Part of a small language model's weights: LayerNorm before each block, 9551 steps.
Each number is 128 + 24 x the weight over its row's rms, rounded and kept within 0 to 255. Layers, rows and columns count from 0. Numbers have three digits each. The size before them is the row's rms in percent of the matrix's.

# down: layer 6 MLP down (transposed), 576x192, rms 0.0511, rows 168-227, columns 96-143
# up: layer 6 MLP up, 576x192, rms 0.148, rows 169-228, columns 96-143
down168 096:150119188107156121082142099174139146097107150123145121130148144148135132125125127106137121140121084134144147128083145154124161135150095164101114
up169 093:148101156094122106109126117127118172129119157096127158130132101166117146083148154122122141117153127121155166116138123164142126139159160088110176
down169 091:103133142104167125124115125121115124115102093094136143076138101156167109168127080109140148113155098158096124124156106112155106099129100135122079
up170 096:127179151174148128175150113135147099154123141118130149108098140160135116175130109075107164110135134143105123119093128129125143103160157166097084
down170 096:110110148098112160097089102137092159111120151086171065132129107135139124117141161119143139161150113145157124098122143149131107133104126134130141
up171 085:164122132097116124123162140143140154155128176110132128116139130160100160146133126148133126141128167137140115089114138085155120118121121143137138
down171 083:124110146154078115159163147121122129115107136205075150078105147133141104105125141118167115108137103120143170067156119127155089153151118095123136
up172 091:112130120112113146132085138145123111139112135144134132126126113160159127134133135094146144082135131117146114124094121098130127151134113173157137
down172 094:127098136094148098120095122125112111152138146157084122125137152128111165109133118131163153142142119158120113166120149117130146131101080133127127
up173 104:136076107112110154149094159158115139111094149118096126126116116102125128135138147111138151116121127126155162097100105148123130169115119166120088
down173 104:134123126123081128191171129145133162169149160165105134125112185105138121088169118114130133126147155170143104167138113163179139143129106122115135
up174 094:134131143124060173115169104116148119171110103148214156157112060133154124115139168135145120122180118159120109128137150136133166145111160124111140
down174 109:159093195109185129135119123126082119137084112140106197140108140133134118100078099083143064132125147135106112151122137148162098124117113173112151
up175 128:131112155106118140121110111119114136131118137114127138097130111182103118127117132119117098144096161141154142146149064136138098132154125131085135
down175 152:122108163081126129105126099094131156146110082086177092111106107142111131120142163096091115127093151161151134109136084121123069119094145130118107
up176 109:151136108133148164088157144142119110170127132087119118102113139099140076118135159106119109126166136164135125152137156164145104108102122123123132
down176 118:126128117106133157146081145167130164116174136109144125101130128122124144143099110164129135124116144146156163133105127161101139141096129072132134
up177 094:124129120167131118130064141107093139141137151162126125087174164141102158103127137167148109139148168115164160142123155088120128100100138108178111
down177 097:140121116128107116162123146138144128159081121105134126143103113161156127106119130119127103085109150131096115103155153178165127104128166111091122
up178 101:133150149105114187104121099090139134169127157115119162117136133144111123087136107139091129129144108129089118154121120127131101127164140124092103
down178 126:131189138148102117095128106123144146093141130161152118130187119143114166112094172146133115131128126143105111146140111121107086109143141120102113
up179 093:146169140137126116113144129160129057146151101130124159142182163130132149120126094151149150161139131128109172085140096148129111131155138189098088
down179 093:183106098145118177138158088113131154104108184097124136129110151098135118124111147142089137125138132122141112111130179136137123123095133110114125
up180 089:113115096182121124145123121120132098105115136142131083079134124174157110155118105149156133164114110141097131163185163128146127143143132130123137
down180 090:132136120153094120097116120087137143089101142156100132127111149143123138126127136098082123155147121135125105147132147127111145113150123102101166
up181 104:081132190136093095131119139111097105127172140090090136137126133130115191117141129114088119122130141121148094110151150130104117122169097119117107
down181 105:134109145181143141116111132166119096133146130156128151103140115126099074152098143184177131094141162162115107113141147110103152134102144103169150
up182 091:123150142134109129150122106124152092152127154122152109153146177144104144095142122181093171133101157086116123110116108095096145136140105107125143
down182 091:152125114166101157135138126138138138103127137108088145118154120102123131142121114118110125098191155136110121155104156158159119137115133114176087
up183 114:086075153103128092103133134136120135078139099097124159114142134131104086101045097128149142172122094141100154130160083103143167171122115114102099
down183 113:121142144133130147123131134120141121135132127103165075107164158170137118119156141118102155145140145127157100152166105171174119137139075117078127
up184 106:094116152168100145174102148131147107075137139098099125107143083101078122060102150133151146146179089115164151152135115132128161101135087111122149
down184 107:101162124139132099129097124105117129101136139113105139078085141123115106114127135116116127090087148121145151127124091124091126136110115136125169
up185 092:081118123117131160139104161135128110102165160121102108116118106099128089173144152159141094082150131134130117176076154164105154162142121172143149
down185 091:100111100156117155103144131104059124083122131145148088090147113135112085158127113142154159126133155152140093118143127118142157118173126141107144
up186 105:104185094147172162155133144124103119149114102133144121084108130091119130121144119150153083134151164139123147184142078126123142146112112151129100
down186 083:151121128094122154148106122114143120126096154211059113142117136129099108140123158065115132124148125140103085123126132063128142136146151108143118
up187 100:143097086126153187102155134125166148138156083144107091122146170139116129150138139170141140146164068081125144149145120154148155148111109114153152
down187 099:153153173139123136088126137102100082138154126095112151122117117149087124116124135123112104137118124161138113122129118126143089130137132175117160
up188 094:120135139115124135144127185127128138115141101131147070101144099141139154114190126124101081113148156094099127126091125128141147140123117159104110
down188 083:130131118094148091128113115115152087107102113127119108149098096127160129142083138099089128088108115143158143100125141116137193141148108122142159
up189 095:146105110157122096165187163115152147074133145098108177126132135138120097146125140140100136142135138137119112153139162123129108136079107129125048
down189 096:095177139132096175078126090124133120113141128108136086132074148132158132154126153132127125119119125095088119112136114109126144105155154120110125
up190 107:122132110119139099148115131112092119103175074135128132090145143152139131126134120107138132071178120124130127122152104107164108108124159119156119
down190 106:158084131142144111144090119138107143099120135108181096115157118152141150121134106107144162120111117130069129096136130133108149107123113164162074
up191 100:143115140124132115145121118156123143150112179127143123147130135139160104108115084114116145144165120122082148140124157132138103175137148132106116
down191 095:115115136138121121072150171168152162148104133150088190114109097113114102174127101150156140135141106090127159160161111124123115138097128129167128
up192 110:128118144154130140160126152103111086142109163114104139091126196157099169103124137144128110131133074099134135114114148137141166141106105120147113
down192 072:135143123159097148149117138109158152138139104171145137152079131104138128142083098088115131119135103108143130136129171139138131166155095109113089
up193 088:158119107122105130150129108141170154115133169112134108131087096150117121098135112157149139077133139138172132132159158146076128099143151166175121
down193 091:135156153124119145144113152119109107120114154138121135053163057093122129120098112087142145132104145148106141150115151116103114109107120155125111
up194 100:157138138148182170145152097138098128121109116095112145139114148127144110146164177109135096155120116092129124121158128144138163137115124159170107
down194 103:132124097188115114141091135098111116090111125119126112117152164118108122157141129126110126126089144132088140128154110140134135136132152102091142
up195 113:153148140098139164082106154176136139132124100144107107090142149107118140160108134135082159102142083090106133133158161124120120146104122124125136
down195 111:133100135097112090159110095118138166113112126152096136153113136105137116087146131120165127132167122122118103086142160120161117140129126131077109
up196 100:107157114162161169143127127159108152153152121142127149138135120157114157114115149111144116126082108126118117117133111139117104152063132144116101
down196 099:133130121150171117130112161104099120095120128165137141084140131139158117129112130108139133114113108089126175086111183152094155114090158138124162
up197 092:141136113137120132128104126119107123118140116109115158152141140140161139105059144167115146136088114116070124132119086146096119132124160126150177
down197 090:119149134098122126119070110132124097124103163101135164116127171127168148143133150199155146140150090131145137101100138103106091109141135132121140
up198 095:103107126164176126108091138114101104141104105113158131129139105126058101102111132114126138114138170107151121196102134169084154190149155166172161
down198 098:113138130185132117096122153107156165070115106097117124161151171083119125139171114144118125145088126170165155127160150118131113098117172150139116
up199 088:123090114095129128149175098081138128118160141124152109134094158145119106095152136083147146131145147142118164158050148120118165106129147148085131
down199 090:123130185121106166124087158124130123137129100107143178181111149119116135134103107097153113179120091159121095088113132114146081116161092123136096
up200 103:127140135157122160153149125117167133115125133109118114104114111147086086114122143123168122098132142137110154138110133127132150109090107127116128
down200 115:084154138107128118119126111078148143163081106084132119127145147085134138117120105111172135101148138113136070149100089106170095091120139116145159
up201 093:110158083150093108098163129106158159169127108117093136131096145095131121144098098162120101130115134146104119110143094119108105160047144114133161
down201 096:119127124179101128133158125126146116137123169108074113095156112143084150134163151133153128141119124129135143122130133125148166106135120174133100
up202 095:137075137150152149178121145065138131135141153105152111072145134125088125131135152111105091158096146159143098163107092155178130138117109161079105
down202 099:109115109099091062133138101100164167112143144132111147128123091099164148156167133121138139106129110144120146169084161114160155117110128141123166
up203 108:089113139185153140155160125113092126111111092099151173105130097100138089107122141132158145118131126156163138120108122101108108114155130088159123
down203 117:134111099085125120122120108100153132118104130147140099163096136144142124141102145113102148116100130099097122151105163112096100113093114149152191
up204 104:136104122099141150121084164177114175095102125108167147099125092141127130120134111142127137134165090119141128133106129154136168131126119119154134
down204 105:145087114146111123121140160135135097108142095186127145131139096149107164123111129115113111136102124115174146132111101148168103174110127139136105
up205 102:091125137139140128114127135132084152153183143107075092147133124152140143162092075106127121144190113142091145118124105127141144143107108118127141
down205 100:114138180182061148093104108109151130125104133088118110135140144098148124110147106115136105114166084116158138156146131076139094126151112102113113
up206 099:147153108164133103141131134121127120143118113094100134131124141166122136121119133123160130117121151082140146125129138104093117145141111130134155
down206 105:118125137114135117132147137161134115131136113162076154145166104153131115172142118100108114129086135151174142137128138068167124112108156115159120
up207 110:166116138153131139082168119155100154135115139096142101123099114160086161125164153108107123110140183117109137123154151175037114101120124134130139
down207 109:128119103086113149100115134118142102138151128121097171157106163133165123147142123146109135173112081109158151157096150157114092102127121125127145
up208 094:135168109161144107113140113147108161126117097112104185167113160160139126131124103102175139134082124124134154091158126124164125101110151144131090
down208 093:136067137084151130145171131152149105150136107130123170142135123131113079168132142132119145105137107165140122100141141152105091117149099134126171
up209 093:151144120137116127123108181129120133089135129098154144146153114153136103151104143123097116158122190106093124144123117150143164139117140118125092
down209 088:122166129138122095154145127111131111113114113164155091121127095124084144114127079096160128128142093111095165119137146114175122150131106109100118
up210 089:089138102101140162141167052134135072121127134155129110141137184095107132106078103144118141123146130159132152135137135125097140164101105111105132
down210 095:106127111133142124148118132094084126120112123126134115151136113144104160119157162139096077160138122119179087093144097112139096120115111093153143
up211 088:144123111141105126118094139142050144152120137141104133146174122127194146113139127173126133144150105124108136142100127153123165131133120105167150
down211 088:142158158153138123127119100129131116125154128168159127122151130132171134123141138124148166141160103133142121107121115134132134117130139148173144
up212 100:121115099135121188126109160154136140101152154116127122123137137060077143124121098114173114133149130105151137107129135138164156124138104101102131
down212 102:165090119122168143135113113131152146151162139145136114109133104101117111140111110125129122138124123129104097135143173109084095165140118156131126
up213 084:120142117137111117131150070086135120133111150144146100126117133113130107111134145138119222119150117120108142102133133104111166126140149121103120
down213 096:126128153117083161114124126151183126132095118124184150150117115128194110128133129098170103123185112164110117141105161116135140120127141108118153
up214 097:149118103122110143112135131125093122136150100111160118155112126138139175148079127123134114101124134112127127105140131150146125115176129103111155
down214 096:129117144124181112118114141112121143151128122089164100153110119155103146174148180138161142118118132120153065117123105114102120109154113109112140
up215 106:153140124141128115129148122135071137117151106119156109178106134135097106107153090119117119109192139120089087107139110162152160116117119146139122
down215 114:114158183157088138132117123131144114145115122068125107118131152135128151136108140097155143161150173116166107161108106133125129144106102165100141
up216 097:109074101111118114146119132139071118125171132111144170149120132136135125136140138142135117108114164113100133146127174138075104112109081107159106
down216 093:132098157144099115165174098106163152099107163075109159163154182126151139102109127127176140120129127157117134126125136102138081098131131124115132
up217 093:120084154120150167163155158154153145134163116108150134141152085178103141122126073143127135137114109160122148130111131142133133125087132136123046
down217 073:137136128131120069125102067138138123085103134091138146215098160106154156148110190097134095128130131128141148113134114121102108148142132111155157
up218 121:103176112168144175115143101126122153157156130117121139123111141111164134111115155123123116135081126100128169102204120152139138145114103140114118
down218 116:176144120107111098125168097136122086129137134155157169140132144115098080108102115126120118115084130173135129146124095165130120120151103104120128
up219 089:079106128161116170151112142153144117143130139093126117107136140178127122124121125114151144151140096137095104146080134144113170114180134152128120
down219 086:133100129104092094117116097132143150110130144110106154159125177119127147133121138117115148137107114151163152156116161118172109131130129086146138
up220 105:135145123128151142134137131118111093140121124114099129102145167135095116091135128155118093124118164149124141167193123134164101120127099084141162
down220 106:154129090118152132152111136124107142154080156130132103140086159131121125095167144163129083117114129145078121101125119159113095088115121134103157
up221 104:090124108135095104091114139150162141122148102140133136114136139147130165080136154092135124151141137125101088093136098157144141121083107136112135
down221 107:117138091097153115142141164165151118176137185162152163111166149177102127143138140117116151076105165138083155173132164146163122130157091111134093
up222 113:128126110143144139093105143188112163147141131059125136122132160133101115146122105150143140112128150080119165082113130161138083196101108147087112
down222 115:118114149099157128116127141097115086141128098131092140147146148134125124132121135157114144151134137142149133127113118111170109148136137097165144
up223 108:109175124088127125127105112112111151128125167154149112122136112150123120119132179143112086122099138153158111090124063127132081113125123139117134
down223 123:151157099218129097112152126122142090097137129084125123117124170137106126158110126171146148136134123154092148114134143127122143125129127095113121
up224 103:154114101163158128100159142184137151093163141099124170140160141130138123120132135128144150152129122152099171110145133132140107149117132117132107
down224 111:086110135144139196093094137160144138050142101145130144113111068169120139148111095088128139086138108129119160123165162136132145096151163118140125
up225 088:115112152110113125144140103120107121115103086120150143104158102130121121132168082100137138129173136111092122146157136141127161143120135101120163
down225 087:124174103181171135139113161147105119101162130125094097124124125150101161096075156144117084128114137114137088121111133099126122101133122128122094
up226 105:123164134125134134087130116114129118111113104083161144115184138148121150150150147135128103120127147128160138121095124118139091086150126138137131
down226 113:148152129142128046108131121142153104110116121126148113094162141099119137109139141175123123122076130123135135122075144124165160154131143092154119
up227 099:133111114087128146123122117123119114111122141129124093117127131115147166133159131124103135136136152101156162148151150133129088139088141133137088
down227 101:124159139144099163147180129129102134130169102139145107151116174109136116094101114101144118135146146154117147091128125127117160140111147105159161
up228 089:116124187127124127154118140160103173127090164128107111130125090153173124086112104130159125144150123144099120121074122137128121153124164137109103